{"n_layer": 15, "d_model": 224, "n_head": 7, "n_kv_head": 7, "head_dim": 32, "d_mlp": 896, "vocab_size": 3831, "activation": "gelu", "norm": "layernorm", "norm_place": "pre", "norm_eps": 1e-05, "positions": "rope", "rope_base": 19200.0, "rope_fraction": 0.25, "qk_norm": false, "attn_scale": 0.177, "bias": "all", "tie_embeddings": false, "parallel_block": true, "init": "uniform", "init_std_qkv": 0.019, "init_std_o": 0.0, "init_std_up": 0.019, "init_std_down": 0.0, "optimizer": "cautious_adamw", "lr": 0.00166, "lr_mult_qkv": 0.4, "lr_mult_up": 0.974, "beta1": 0.95, "beta2": 0.99, "lr_head": 0.00907, "grad_clip": 2.0, "warmup_steps": 223, "schedule": "wsd", "decay_fraction": 0.724, "decay_shape": "pow", "final_lr_fraction": 0.0, "batch_tokens": 131072, "seq_len": 1024, "doc_mask": true, "train_tokens": 788200000, "steps": 6014, "dataset": "wikipedia_en"}
Each number is 128 + 24 x the weight over the matrix's rms, rounded and kept within 0 to 255. Layers, rows and columns count from 0. Numbers have three digits each.

# layer 9 attention query, 224x224, rms 0.0391, rows 77-107, columns 112-223
118105132094126079142156120110078151104230100106069131162116126142122048113151156094099178082155143139151065105179151083212130185117158122131145117118106114146168128124137128105123138143114178167140171110120074092174148167126169166106104135094158121152163139149110087101090088106110121117110144103126121087139131092183123095161148129139
133101097083149132147089130147126145118166164167128152128135150146167102153177124070173158123104142118116111115166131054134132162137109116162128160159123148152100124141164145097117129135156084146124126111109179163138151135157104181173137129103107132122112139126099126115153124159130120170136072134117130099126134141128185113108098078045
137081116100167109100110118131097146128203088121066141137146157149125115098141092106131161120166150118072090120108104139164132098113141147108134119150130160121129111084134108130144169113134124128166151126125138115124130112158130118153124140108138112144122180109124042135108096164134140131133073120119146116146100133159095078098182129115
110151127129105115143106088110144090129118133134158109146126148131164101098173169099091091108116144092118061137160122146137139130134119098128144131129104140114145170117133136112137106109145093173083113096149153159171146129157132141118099113118091087110107102113145130163170082107109089146110133165152133113133141155153122148096115104096
121118110115109118097137130154106145156154059116140156113135127113182176104108100122104144116152115123096094132117102128098129127151114119150136119114115148121136114160120142132130116091111151152122119111136125136115161155146096125119104124106181151117134136113112099090140090178139104137135128126081143133158143120140105080121151191143
077122149108112115097117079098116183117178126120099144166145172107130173152118120127089137143176120099133074163115100156128144152118156071076144096192165149150150087111144114146136142125126133127108197079111134123178082132139098159141182112135150131137115155161153099117091070115112138103110152101098122120114103094175129129120142137166
118120139126122138145146119095103139181142129141140137134158138134160074117122130129146141163105171144169100133156140113122142173125117118131127137103120111169148111121108121129100096076141091125106144130118115156141106135138101169132094160106101151124121109150107114162137090100111105129104148137133122115136111167149163150100103138132
105085160142179155106141154122111120131111143143137143098102171105120142125091166111163124110106141132117149115085150094095114139145121148165128157109116109140122064121125096117107110149150128115158153151177092164106132153127091114108126143138129174175138095187151151089112150079147141167132129120112088153149070162103165135112094158139
148166138112134153119100110122132113102122131087135145114149180116141153146124099140118149183122165123120088116140108124138156084186111122101141136148129162104132165125123079157143120094133113098139141132085132165123155099144106123110148140117163116117107120129102085133137137180132188174146112127156128127108109141115118143097123130145
126089137134122070116107146150111139094110142145133145090129114161111147143094096130140092129129114124103117089141146142121094137112111106143182103142136127129072141127161122136125102201119104147135138141121107120146126172138171145117113095145134128143158131160160141160089161116156138138167112125098122145110143136137096151131126087156
120131135120122121174121171133142120133114174159143164139137108129104102141127118113169154137102111144146174108163123068061175146110161140089132082152146118207136106104179114156122084136099118113161126161081153172149110135116158122207133153135068138143110128100143136162112139154136089126180127081125140094129111157172143168137129083146
134110123137138162142151140083143124125138078117120149120134139122159109118163139121134114110116096133149141105106120098142134145106137141117120188133129113134125117172109120100131130112088108128164112106118113131087177138111139120137164114136119166118128129095132123133167122135118130156120127114106120115120117085133152120124161127173
124085112122096148111171149130137106113080103109132125166141107137109138119167139109124115122147122115170136130135118138187106102099111134147137164110110110113120141146136172101146108156138189109128113099145123106159148132165167143108144107136158089121084157104143110153096136096143134111120097133156170107109156106115118117150115138081
136157156104143102155187119151138143156121106112126131181123151096140121098126119111113138105171100122141129143195121159125147113108145131172110089123099121134125173147137115128122146115085166147120108097131162130135121146129150133122136120118135129129093132095150133113119106126114136070112124137060131132157165116149090111126143155130
123127106093108150094093142070132113135133138070172101152146177139150171101156118115150094169112123152113133134126120159136145138156145149086132150153153117105090083141126131124134094070140099133101159110108166153108131097110117101120167146153130147118073168119167088125132134149101112139132110112143154103129158095135098113131119129135
161144147119145109146118107108125157086153142087120097153130162101127107114173108107132139134113139171108114080183133120151140172136170112128143128163149100143115166133087068142100139155122134110117125125076169122165127117132121161189100116132098169155151117096120108150158128137102130115114156093145107100156151117101130137072120099210
142133148086128113118098131102131143158146122101155142142117164125164148129162121109107094126167103135093099134137104185138146151129129117086159122136129119111112173148122073142150128071121111154090120080099133151150105100134137090158134147101129133106127120126113095112157117160122143101133140118099162111141172128138133120107143109119
140138163150115076148145115142135092160130087140134101133149137132191102117140140138116115113128123094143099103158149115158125140150140135170132123095141153119155162139119126144099092100122133130161121097133113156143149128150122144151122103109076169138145097124151137145139109097153109106123148132109094116120166155114123146097121113160
169135140097125139141107130107136121110057189161100101100113101057125123132112105135150120170131153136163140139133122124135164140088148114144138140120145117177151156080130127078123113149128099148124118123160162152142140143118153088106118076147084092145104101125149150127113131085140107120094157151135099145135104147122160148159124091107
159137088096099095106174132143093150108114092125091164184146089148146106080105147164170143178092114081132082121146086115114116098145098149186084118096119156128164161110084104140122177111127113100119200139163129157169091172102083117156159176150117105174125094104122110104111096069063125133106148167141103141134131137107140143159097148118
119147105120120110122129128156125131107124133146125119126126139134117144116102115143136128132128123128123128126148124123126116139146115133137125100118134139105134137130140111140137148117121126128130122152134122130133109139098115140137136128121126133124165122123144139129129129100135142126141118125127128134138098117119130122123103128128
125123110123131129127111129129129125124134154127158122125130133140118125143141140121112120139113125138124143120122130107135113146126132129120113124126127130109149122131111136134110121121126145132117149109128133117133140123136126135130143115122121132119125128147124119127139115125125125130141116136128136136106125140118140163124128127134
092164200197183139177049111097206086152139173154205086076052183084143158195170105066073128038204106160107155169132177188126140197082190008065194146175133059152081103171202149108171067185138126167128022113080126105109171083147187133027069098089116169108112192129127157160099155185226166117149140036118156071110141092206124105052157124179
134117112133116138117144132124118135112111122119110131130134094128142113120099138119145122139113141123133118116130114119142120117123103137137137137112133128131144137125098123130126128127125132111117147120127130122133118134131119118142108128132113104125126111131126133105122127113106126126120136145147136135112128137118120132136125128135
133115098077080114119168142170091153123116093097066160155156089165089096063083122183153144191095135108119105119112079092140120073146072174168098118083125176127153155116082097130119189096108136089152174131174128160160048169090101122175159170139153084138148092126125106114132120069081106128114121184139113153131129140089126136160076146082
120125144169178133156070127117182102130122198153217109098080176102106152188149133081066132074156116185130170152106173161150119201089168044059160120158128081147102105173179169122117098136135144159110083132099132090113192085158161125078076092099135148100103176162139144139112131146205174108158131066114152112100095115155136155087153138167
131124134120143142128131125107136120148143136117132124125110148114120120154172128114104153097135136147143135125124131126135132144125126122110149119142139108114109113130146134134128103125132130132120109119103117112106159108139144134115113135123136142122127151132124119130141124161151122125130123111147116122123128131150133117100160130118
153160103126153104151142131130145123156122107137119101107145097100095154143105101124099086139141120152106137142103111120133098151146138113112112128108119118115126119139125099167129149149125091145143157130095134133158126133125107101150115114171112118119111131150118122092119130135129140110091151158138116138112147153106112125127122136130
136096142112145104144148127102109141123119149117086153126104140144144126118125130117140129145104134125148123130125164117099121160134099130156115155111127129140138131121134130145151086153138122097124132143110095141138127160153150124145125117100107120143131145155101164120104098107125135112152122121116124161126107110131121148127133152120
132107111130150093126149117122136126113112136115117118145154147125133143127131113119135127117129148127099120140143129136113166128139122104121134148134120110127138130108132114137078130102122128141121110141142126121155139128144120119147145154103122141158130132128119132101131125107135128134152130109092109139143125140122140167104134116084
108133155137156112152120103144132134137142125134149111126086134110132119139126135129117135127115116140117137150096127153132133128117111120120148100101111141116138121139098133103135159133099123122101117142105111083114113150121130118122141132128159120095112130145113111136112119158140109108131143109126118141116128120132149124136128156141
# layer 9 attention key, 224x224, rms 0.0347, rows 77-106, columns 112-223
100106141099079055146148128084087158187216128142098126153138113151172086110143146108116173105108123096106083095167124075144151172128103128167167096129152154135175183089162118148134124122087094164145172094096140110138139173156151153102128125095098108113153150113088109106134105110138114113148097107150080106170149129185117078108138109167
140125132094129112147089177130119102146127165154139164112161127112170090120127124096176125135095131129114122104141200123125171154118125154162087144146140121159101181124183124117118130102084136128119096143095167147128150122114145187158109116118122139087120125086108121122115133130150144145166076168107115102153131103205144137116149099070
074058136124174166099152127106098120135174120126055129169137115136146083114152122120132143109143121126129079143155082098136096101102120141099108163126107134129149150088133114137177177103148145108175110176126159103115112157120141086099138106137111097143138171124110112161079125184111151132164074106110147117145127125164121117134158128113
154150130171158121108102120161141091148173173150147099129121106108128111115157181146161115093112113115105083115165191167109109170135123113164147120147104113140138128155179134104129105111126117175079159129154171158159101131111124150130113153129131072076084125101095125165120114092107138136087122170146120133132125119151138174142076108081
103125112065142152094177154111079086137123089163113133158143112108164150119147143116120083100189145109129113101099097151151135105137096150122112144117114125133161095113120146080188144118131124115154131116119089147119174127174130091091118124154182116103088135143132119092093073161115157145128090140148150103125125132154135111174148179142
116106146137141119083115093111123125132140145120109132163154149162143158153113149130129142125134139097100083159122088096110143150113108099083156094119118139148155116132183115129137149142116143158171157117128106119172103132139136081100155164147123142142158132146121084098074097123149119106127141146123169117113142114210137133135102108118
173152119137131108128150154118090103161155150168125130122126137127106064133146143132142110127115120160119122109130159098138161156142116130146132112119152116149138118148111100148094075095097113162143142129085126183122117141128127149130133132145140135106151141096127146133123117124131114167125136175110107116155097154128145119127112105145
124129143106189135143159142103120139145103161126140101090087152089128115089126112134182115130147179149140164103094158121147141160116143155149126130163174064131142103106095130151087128136081132084158140136138133125089152130110121147111142101140170167166128133119175134117121172114163126153133147130079113163149117107116076112131119118183
145145138106202125093131104136130058094094137096111134116124133107120136163120117120117141145117138136169109109093113195099092094150089129075098204107148128124109098181156104135161136109189135113122114158140107152112119120141110091119149080137152137119113122157141156111106117168100175127145098149109136115085100080095126147137146122087
112095143129086110123109140172127165096116151096174123116096155117161142120088107141108110130138130131100124110145159106106143163111133150116163097148133104114144144097132164167136144178150153148101145134084104091168137161108127158129116129118128130130134121119118110123113151127159145092123142108130127095143136116118125136137154157152
096124140133101133185152142144157150121121148149115139115133128098139120126115115151088124151110117153152137150148147090105183149106084131138128122143111160133136156104156140145107112156134142129109094116073117187149135105119139133203092139116078132115109118116125111135148142112186106134134140153148147090148125147159138122124134113122
112133108089133168141120146127134145107170090128141136130154076112111081078137130118118123137116123127161134105157118130173138139115174168151083182111150150146119106135133094086136152114140123118123123152119133140085152129139136094144159135156139168123157107119116117136124148108094126153117162109133102125150098105133105143114151115140
081135118123093167122133134152168131163116106071127133129111090158105111150121121105127162142102103077088137127145133162123105072113139106148155134135115154139134134119144177125131102156133132154100109101158137089130141126145103143130132174102133106130142132102128111132113118095145131108168138148148116140125152128075108128116164148143
097134107099108093143185166127115129158155116109118106164124111139157129137136128130104114110148135129125088132165131119103168086119144125118151125137107140123137177133113154096136141154114110145147108076108131143151083151162162127122082146096093104095116144095110137136111093123189143120075158117150128143160110128134164123110118127115
099138119119163169095104147150196099120134154108113118129156169116118154112129113149113119156099161107091124143104119152120154136117079148106124137091127141151108127129127171125169123137148120160116128149146121145102141093103112074114124139147170148100109137131100127145116146121149129147152131118127160136111166089138100184131146155116
152140123115181083133119161136103174100172128138103098143105122114096138097138131104142152113054143167092144038176193089109161133131122117106152162095152136163106179126135106144125145116144124156107082116076165103148071117146121096155120105132081174155153117082106161136109132132106166153112174086135115116160184107151134169116117089157
114126106097152153110115152151126092139159104135099127163110130109109184110143133112095104131117154149133103121170104135110113169152111113096100143132121126169130112149174144126145155130132134115122114111120144172159114109128130109135110153139146120093122141098090147128103107139113165139135145100139183114133157117204139143121124150136
175161157154126115119137146129080132126142099138178122115129107123096103114145161134129116087129099131128124046166159102110131155146155130114141124116141116122106140151162161113108095121124167147129124152065105135139103162153145172158145125137085099122162122114139149136148128094090103156089152115085100136129162120094171130116139158151
138138119170112126152117160160135168122069208133117097123130095116105091123138106174167154139135138099185152150129146131133119119127194121155122098117137090159172149100120128129074148157139125108118137120100163089189109130066153123173062118116058126125154110116125104136185132066145111113086160120139101113138104139078115159106164084156
112110157121132118111124115105120128149122132143142128129120145140130123132125127124140119137140147136119119127136130125111134119124134126112126125132126115131123123121128118141145131124129130138133115133119116121135139121128124134125138128122140130138107139111133126130113132131127146132122118118099142124117120117126141110115140121130
160121135100110113082173109132072152116105096111106150147168112128120135081087146144173117149085138137128112102104100114137133097137144182109096142122111127128109163111083145107112134120084130130123135116123105162126149131106112119148138124119143127110123085116141146116131160083102115144109153157117153186136132140057121134175103172134
113149114167156128193099138100180099148144138119214102116109171131158144186172107094053125081186106151142176175159171160132150199100160060133180128127111114130123073156212135146147093146142105127119123140064131103122146138139124138094095112138099160129115181122143133131130120148155130124136134094132145065145155124209158112067161113154
146116125105115121110134141136118153116128113132101148117137118133124117117119132124152121161114146134119111113113123110129129108138134145122117123124125131120134141106116133126131134122114138126142143126126109135129135133122125110144135125117135114119132123120132138125149143126119128127133127134118136158120122138100120126134135147125
157106136097097115104169135150062168121119101119068159139153097138117115110112128152197136166087147109151105116136102091117133096150121165140109133129134153118141159106060117120119154129122131113117154131160119137136113141128140112167137140114134095129116096115118116126135129128091131137119143159124116166131097129071117145142120156116
155110121098118137088136135112091147114134124129109157123144109126117135112117146147158114168093152135114103105112116088134146069131142171122105135131134125113131160092106148111140129134096134123134151127129118138120146127120128111157140119122138121118142121111155125120123143128117135144130125140116130178136115118068113127144123156128
121134118148126127141132125115127113136134150120144118127138121126134148149141118143114125108137109116137140149145124119125144131122139118137150133135134137119137132145131123123138110132135125122123124125127137126123127134126130132132125118120124134127125131143140113128110114144146120127122127130141119103143122122145123125112120115134
181076133054104141059197121131005178094131086091048202164148100135107119047086178190235138203020161113132060057108083094130144010163114233140050144128134153117135191070025148071111166140078121137093182132196130162136113128131140124183134154148148084127137069080101098110116115084042128173114143189081098238149109117000116166191095199103
129119122121107113133139119125103120129103165129152138137116121112148140133115133130103132141120130143099145141134146117110134126139134137096149100148112143139141147118138123109113101152094133155156140132128118145130101138136109175115140142119106141106142125093135136140121103118114151107104122134113137159114125148141098127133158140150
126123129134141153125109147160136124107125110119138169140126159116102098130141145114110106141123128142131112136162121099117148141126125150153129111098145141125115085157171145161124113142137107136152092141141136107138114122119154110109115137124135125172119125134142144096146114097140129110125162119139102133111140122137133153086151112146
139123114126141104161106152128110124147136105158126127128107154113113124154146134093157121132120123163121153131146108160103092162125135125106148088132108134171160125119121109117148113125136121159113111118114154151094167109124143127129129119141108167101150117113130150155123135117147119163139120134109121109137123144143117118122119095130
# layer 9 attention value, 224x224, rms 0.0271, rows 64-95, columns 112-223
126126136150132139114126121101113167151195151106116118140115133139134119148126176088132116136118170150142102128159125130105110108124141135108138114198163126122117121114128129128103114140126114139168147140144102128138155150108078133105154121106122130167151112107096131101101121116135143144163143131157143133114151165140137111100144095119
080118128152115127121127109132126121092145165112152125130135129178131157137121153146133152141133116123134102146132147126108147114146132125117152104106156073142104131127139137130092141141118124100151124154120114124106101148111151164110116144105138148156127120115143142103144142115107140134139119098137125137156085097108082129141110121100
107122109143099152113111141070122138076084166134114108150140130115118127111115150117151136131109160140115099124136116118144122144134145153094121110171137102127082145137140105164125130140101088116159152215124123147083085146145101154120137108131114153152131114149099162109134130125131136101174140129114151159120125104146084152150122138128
138154104131138167163148131118122117160099094120164110129144122151101131143130154131112143130118103131144111109100158137111147135107129139139108143164159099114150141160130141158120132103125118149128124200146129116123150091148113155110159143083120132098112111107120140093110112110140132153135091134148148143126144153139110137125158131100
128157080143157131132102127163106117111114146106147138145142128104114125118100180121131162158125141109099137130124135097134146142102163126121153099132070161102150165136123109118130140110132138146134129149136120120084146147078116137107122116092118139149146109119131131140083107117134145137154122125125140113103145186139145159134127140139
113085146108127147136155132151137143085125171099141106139118137142097142126157136128121082127126140164114144118133137133144163128141143120139120154155118154070107149131118113120159142204096126120150152103148141159146150120099148160118152144119113154121136127115142114125127141145156122119137135148137110157148136099136126125119145108138
103163111132116125117094084107137153123121142141129128143131081149122124125170098093107092126131158142089136124162121122150128103156146138088143144145170099140140100183128114144164107140131137153126152125134148115182127137105127154093131126104145136137124106117116113158089092145109116152120121152166166138105094113118120150125151102121
152123135119143140105140129140133146117126126051085141108151115110148155137094095115131122116141116092140124142104142136093107120096129134138132089150159122149148115180142131114151107113137117129148090113101135190116150115128167144117094153141129110120131122134067106111117132144158127142141137143095135141165152135149123126161132110144
117151122108106138131167104127112139096150213146102121168106148142116118086150144086144157104142116116123169113124099162120158136126141128149124074183141104127155170109120125108127142181162120078133096120137158099113112165099149129083086112144079113172156116117136134153080105142145124135144097111126115125132156132124093156155128130119
135155116130123098109131105154092135148086144118140140148096163131158098136102086119151093115118093099116120146128155128114140111129159125136134103157146085093149119143127116146130137168123151124166092135122136162103162089128183111101143100119119122141171101125091142100107139149150108137114115129076133135133091150144091123114124126136
154143128136151112138099118121145092145134153138098165107127157132147085152156135112117112130126137154128139131133138143151149131138117148118120112107093101133077137121127155095155111159115080154130130127131135160109138142137131146153103106149088149175104123097124122142162136080134083135130132118133120117115082096141098117139129117100
121120177121106125144139120113138154146111133160128133101132126098092095109108132147140140125108120175108135127114162142142138130134131106136142161163147137147109185115105080152100143179142085113117116145153186098148093102137151129109134150102134160148131132099121137120176130139111120127081127132140093124139111079133096133134108095119
140126079124127153134153121134095138125160169092105142181103139149120103104132120151133161125112142102159126108142151105126168151110120142119154129128208146137124133113128142136124095157134170132159128124135151148141133122122157143128160137120103106071125113170174130165148078120164159147134105145136113128168149126152128102120102123140
120139145128151114119091155127117170116116106121109129090139138166131130141151146125115141117123115097118167129138127115147112127105142111108100126143145126105115125105148088110142151139130127127157152070107128081148139119119164070092130102109084134154102097144118137098109116144122105123100089102121149119177147126134163115159111108143
124120138141137160141129091147119101111108133102116102129145155114166124132117133098144121131123120103097146117106130126172144136139110127142142137139115135126088129084131098104134147193115092095106128130158120192120113142114133128132100157119109148120124137131087148110107122153160114163169170149142132140124145152155110111153116128113
090142105156108107128106159149130127146146118050140112122146136164125127136103120118129102089113169109104124131110102111162148109110111121146104141104141081089140126133142162123163116153157173111115150109131122143121126147120075141103150155157137130109104132155133115122137108122128137155119123144150157123129142086125125106105122117139
114129100089124128103142163122116135118160139134141106103122113144111132147168108148130118141107118124087144113140113107107130125166134114092171136107093136162155156116109141155126102094116154158129111137131120098146105141076124087125120138131123131149106138126142162085149158092091123110069143132132145104181135160132095155114145171127
123133163119139098104097124165125076136120138117140132083104093147152110113104121129122079142108097154109156133107132136148081140122110105085151134117085140136118136142140117127125155149180126148113121139119116147096133113143122079110077117173123131179141153112099121184130154114111098130096126146163127105101134098122100160145083135097
075172134142119118108126112141123139163115112160138143102153107139136130130089088129134139114105107073134100136082150137082134145135113146121081132147162086107159100127148149126165142129152103129158107165114131141141140138134159138132152154115123121121144084151135135112171121152133111110129126120111116129150121114153110131152137142162
143172121112117152121102146098095116104141114120097106086140135158168112113111169138133124129124130119124119154136111153160120134144116112118142138108177105081107106118149112129125098099134103097088147167136098152112129162106124111095120129113161142122113096130138141182129117144167151140143157133160136124158104123151114118117124124164
106150122154135105133118105116136123128142140103120146102169132145110126157114108108136108119152155087117085117151141103127132117134131122120093112121120093167177140145110121121110131106106105153133151136135154159120092110122077140110120137104129141124079135145136131089118076118141122124108140111120156136114163161144176116136146109133
131150133117131143145127114132128147113125168122125106109153122103094133101109158104139162117101096135117140115088109158096117138142141110118105104151139102114116144117118107147149131076145151108097132106113137158115094128120118140102173114117127160131122106154118143134111113157146109127124122132160142144087187131149113139124136105112
120095096138148130127138164097126170124140123105133158118138154090108115145115163134126122137127078126199151141129101150111128134131091121130152116108119134097103101135141105144116102118160142157162152148113080192123137127157177119167101086131144150113138120140193110180135158150149121127094118158106140101108109126127161168120107141076
153113157147109130096126135118112106151150127118097151103134128122109158124115104163149055113163155149148109113097120111105137160148129141103111135132108130134136107126125124149128179144108127179162119106135112114173123108175145127089105130102136132099080115139159119128168158130118135116103070132131108138115117149135128156136128124076
121104050118112140137101135133145140151134121145107141128136125139159110127145125133141131114127116138140132114149125152148126138093127152136131146136089148183122121132134148122141124166139128124149144127155138120123099060125134119137119099134139129121144140153119151161140096092111153145150147168150117132107152119132143093147129134125
140155165128148081125149112166139061131135142129150101140126111135170151108141121108129113124123090132106145108125140144122113132147129114162105156106128124127153158133120107104117125134138091105065123113169130089116136176121147185120124145157121147107111120152108117151143128151118129158176143142104103149130092177123075118144120097152
126114156128171125142136158126126129090136102111144125130129144148101138076141090132120099093150130110121139103133117108124110116088163122124130138114140137161101142124149161135153160125168153152145101125103084131145163099149113135133159139133119120120121115105082104144144158154123171110145140115086142125152111154142156131133138146097
170130078101098167122188153111121150071120180152097091117141159154122145114156128170116137143113135137118155111124100131137100122134166109103139113118169140125110110103118079131155155123129161132123126127136143131124133134101091137126144104118133110138137124167127171111116136134130139113134120147160171148182200140143193100154141134155
139133117136123117141155089106127158101109150141124127119112112121109122151129176104143146125142125111113113146100149128140152135101129119121120115133209161108160151085114143154129139158095099120096115147166146129170110148104142131109143160112119097084104107134109141124078129122131149116135146092135125156160106099138179100135100112106
131104143139140123130140094150121164163159117150131109103109116109072143156145107102123159125117115131172117146102135148107115155093088130119129163147092134093155119150129122133058105103146074123111146159120118160133126106078111141147152130108175117069104117130127096117106118141165137153098137147138158154133155147136107130128117143150
119081061139154124119138170146127088147136136141119142119137106162158147095147117167127103121123148115110149139094119127149121135141100107140117123123123145116149085133131165111152134131133127142158098187126137113089166142118153123113138119137104111124151146097092153121112178149132140153147068139158124127140172123115094141124113181132
155163100092156101109120114161156160190145116134137131125112103138126149133150087159130105134132129130130122107150120130148124131134087106146132138096111168115127097121120138106100131122109155147133113113132094169116152082127135113117087144116119104115086140147103134137158117121158119115090146157168165117118134152134116098123133134129
# layer 9 attention output (transposed), 224x224, rms 0.0679, rows 64-95, columns 112-223
130130142153114143152124151146134117115141145156145126143099117143102117119091139124126111091150069128127180146135127153121118122148116135102162151117125161114147130116077148103131148123113130134122095161162152094134138117134163111119101111137186087129105116160163129133133149130152121096152112128123120099113133150139118137122144097125
121196123134127122106159119129146161146112132134148158131169105122108083144149099147133150141140129135133132109163118107128134109113104145158118148126113113134153138113094120126130087103124122086167126154155139111136130122120106129147103157139147154133148171128118102115106095145121117112112122172140117118142120130103142131127141143151
114162105102132114158187139099109129165133137141113139165142097128112088154181123121142122112133108109135108123154129122131126140116136103104129146115100157127164135127086105093119087129154124157120121103182102078166155132143148162107134116152161117126136148132132098118108115115131171142108132141122148171112095117087136083149127130155
131110102147121145093166130115118109115142143101128134135104110157118108115160111094135120172144164136162166167112112099133124148119118122097149107113127095124155101079113153137107098146105144112117102138138145146165140142103129157117118109116133148142121159123133081143101137135157123115110192141115145136136123129111156138121148106133
124176129163129110134177129139144129113113159134154092135144132107143143137126118126146147143072113144136146140135134142135120158140129132122137170104121109143130109135105130106128111128128111139127105143101130148166130095134111133121103118147130115117100072126139159119145160132158120136118144153138133154113092131100118104134115121088
130117147135077133121118111097115158118127113124103100127130101115115119122107116135118148111117168125124115078130123135124121139118100120116163088118125124158177134125165140149140129160126137146124155136124113125158190145138119117172119116106104101170118154139112084104126075115113130146115131138111139068123097152151135150115166130128
152093191143117122159135181143126128105113140136140117129096105173095125118103149129160118124115131112143170118120112101102157154105098156147164141120161129140121107119165180137113096180160151124091089159110106138128153132106125123135130091103146127147135131176148179152173144111180144116123166141112068094185144145137144159120126108173
105176080142116110134119118132145115135088170151153101106130175135137119104114131131135111125117129132151130127146139165112141093139116144135096119099130092116088166121112146131110134128149112115122148148151128114127129114121126112131145104130121152123123100152137179155122161084112155128152137146135134160114118149097136136122133114101
116168178136132120131142130127089152097093117142127120138146161117155124094125156172110116119130102116143103116124151144102127108130118144075157155127156112132107121156105130107141102122124158141123130140161089101137130130132137084113137119127149173128129117129146137092129131086144185136120140116111116153142105128103133100121128156161
116116147136081167141168115091154127104122171126169097157148116121141105154131104158092148138106165153136108116152134129144096116111121114085140141109129121120105135101147143135142087124130136118136138164139119063148106125136141127132090146072160141180096121098178131160089127119127168143179086137154132090141137108088114097129169134118
149127118094094136121121118145136135154115118131131140153136118153139189098130117116136117133140142072105121102138120159131124123131123094142140129116087162114111090168135150116124157143149146133126131091123128072116160120145140135086119129145158100127133138134138130121106130139106148119125126102123150140102156119048104106138100152147
142098092097104154095124102140062113113150049093118116147149102157114106121137111125082138140129170099123064084093124111149136126134136149108117113094128127112135075125163164144143121085132143144144140128127105118132143167107123186105127134087151133105139159142135042111091110135137158137130125131150148115154136110175135080151175172134
104126178173138096093158119132132145132130142146099137135132109121140150100080135100095110112163114114128130126100131164108143115103106102087160117156107102118144125106159161144134152138136181141105154137145129125137143118133130109146108094120125124146110189155106132092127126113121112126154080101085126144126151150109107091168155170099
153129114097123146142144138140094095116141204116118149114138117129122113096149120136121138167101177114133103134120145122118159152159132121091162115113145134143111124154111164133113124134129127123129151167112147083139102097107110162091117151101122154130134120111117127130139124115133119147150115128134136117125126112176118161129194128116
155163117144105143116160086097133124137110187089156085124162167109136117096147151139108090147125135118156127128131123179125115150129144116095145126097124137072151134138136141122142104125133112141100140142108146145161164137107117121112126100152125138118093115131139119093105119088137143130149146117127138108103132139118130121142152154121
164152084112119135120132140091117124127168179161103090169129108162132104122160120114111121169123148107140155094142129076077133137138166134105136114148154167114118154151145166136097136133124111129122089140105124136148128134110116144161116133115134141145110144116121110144137137087131135121128120122115116133117185135102136157120147106161
089124138150113123127121119143122156127155084137076155110134122116119100153135156132132175146104138088139151127109103105123140111113144133180123157115129163109132135141162100134144184096117124139131108119102110112110143122165113145122113118122129110127153138133120138136144122198132131127111116131141103108139089122169142134117112096144
169206090148128149125105138150141110119099104120162129129190182128130148141143111122122133163059160127121129091131155110116124120171123134182076126105160121077134123218141152146114123137139119118126130101102146101143130135136114139107142168124149124112123116108118139144125164124112118164134121139161114145148130119088103138104071150142
127108085095136142129177125122154100109119183113111111138140127133101081150141105116125136174136150173138159131152147126094124127115130104092132129116128103127116116101146122157098102136149138127141131152143169117125147117097122120107108119097071156157103156080140111132080134085155154129156092157120117131160150124107149131133152123114
152146082139170124173155100159114132106098141111157142149123141128124113161103108128088096134106114147165162128120159154156130121115145135109090106185127146147130123154084160115121138154130139134138120130098165134122141124122122146125096130133140135127114129157117154083137116121157156132128112146130114091119134153115148111144130145155
112084070106109139117138129107151120132123122132147128135127127172103144147146139107159128139125105116108170142119101112047138093145134138090122147106111105093088179123090124124133126127133123132127087132114125122143145117108128150121154109140119146143125137114131116154155194137127120120181099081070166138097153112151110156098158097135
141167130120105147131144135103113085106138101115120126153128065133104114133160136117120121113131112135163136128090113128138124134134158118104120131137143130141147121136113164112099117129137127127127116135154125132133174132108124142117097147115129139123105115106146119144133131077151141140139140124075119167125109127114121113152161139138
161176130173094133118113117162147143131140136110106118135141084131148125168161128135159100128113107124126143145136131141192115124134127124145141079161130137153113157126150131126102129153135165139129106096108135106149132138150109138108087175119131113106131118160119144154099127096113103142119099125124116119158105179129105113141077132104
122105098121134120112092116146108136160120136131131149125137138151080107166124126116131130150117143146114127095105119140121138073148106132090129076177149136127139123118148127169125125115145143108132113123134133090120120092112122133120133150126130132170149142125114103150120162168114099137149132131158124120170132144153097127120121118100
146139120141131096151134127116139142166148118156082115117131126140087110108145133117137135117159127111103138180114143101098082155116107103119112116115103137139103143123181126127115153126132147142119123156126104154119113147155133127142147167127137131127135133131127096122121115127141150093114166094101139149132141111145114080130106125137
112132134095099163170139126095131126108094116099162104128132147105139111161166148174106124168141091140125127098114123139135144115123155137097148128138138128099113081115107148160164149150096087102139159142151114163150088129115131096144155096115128154113081106112151128073133126087134129136096129165153132135115165092126169140128147146169
131090134122125113073124091106142073156125141154150119117117144116123126154115168141134124117081140104141141150118156125126143135128123096131133108129140105122138147140155120120120157157127138092141165118187117114161088137117127125097122133144143118136146113119151167152135120059108133143112109111132104189123135115151122162149145145119
114131162146186104179136112117093135150159119127043134119107132087133113118105126113137163094149126133142124143070146109148126151124113143156110124125105140147142152164156120121136170119121144129138117116103126137114151123135143133123130150133129141154128150148111141113128099138126136151159122097119130099079079143144109130109122121136
116108128112140126098151128106088140116114136071134131133095120136135110104100089113106131122150130125128110090152110161120122112141107152102135127130126131135151134113107136130123089130130129122145124169104158136111150116134123168133125120131153150176165151172126114093133131173166120134162117142122140091129131171163105113120169130156
137117106136147138115108154137150101100123122087087104124089138114147112133122169155168134155148145171137146186149124152156100105121171130140138118148117096136148115103120133149114148129113115158131128109125107145124162143098134158174121145111095114115135126128114115121122154130133091081142140131102145090134113131173166156093147072150
159180178149176143148083143108111178124141152120129125100136152102105122110132136147170156167122109170124164138132149095125132139142123112145120127125116122153120158124111106137139149114118118141136154149123147147104102128144117132144150151130086167145153122114111143130111113136120142101126172091185076128163117121093147120098069090133
109127155154129118108105116129164139116136137131116142121128184144106160166099117105150136147108124151124140152115111148107114095116120179126112090140120147121127110130192117152137162119117130121126133146101119143128114126146105111182160134155139113115164153126141094144073125152106105113165090103098094081126118134145120139086123103127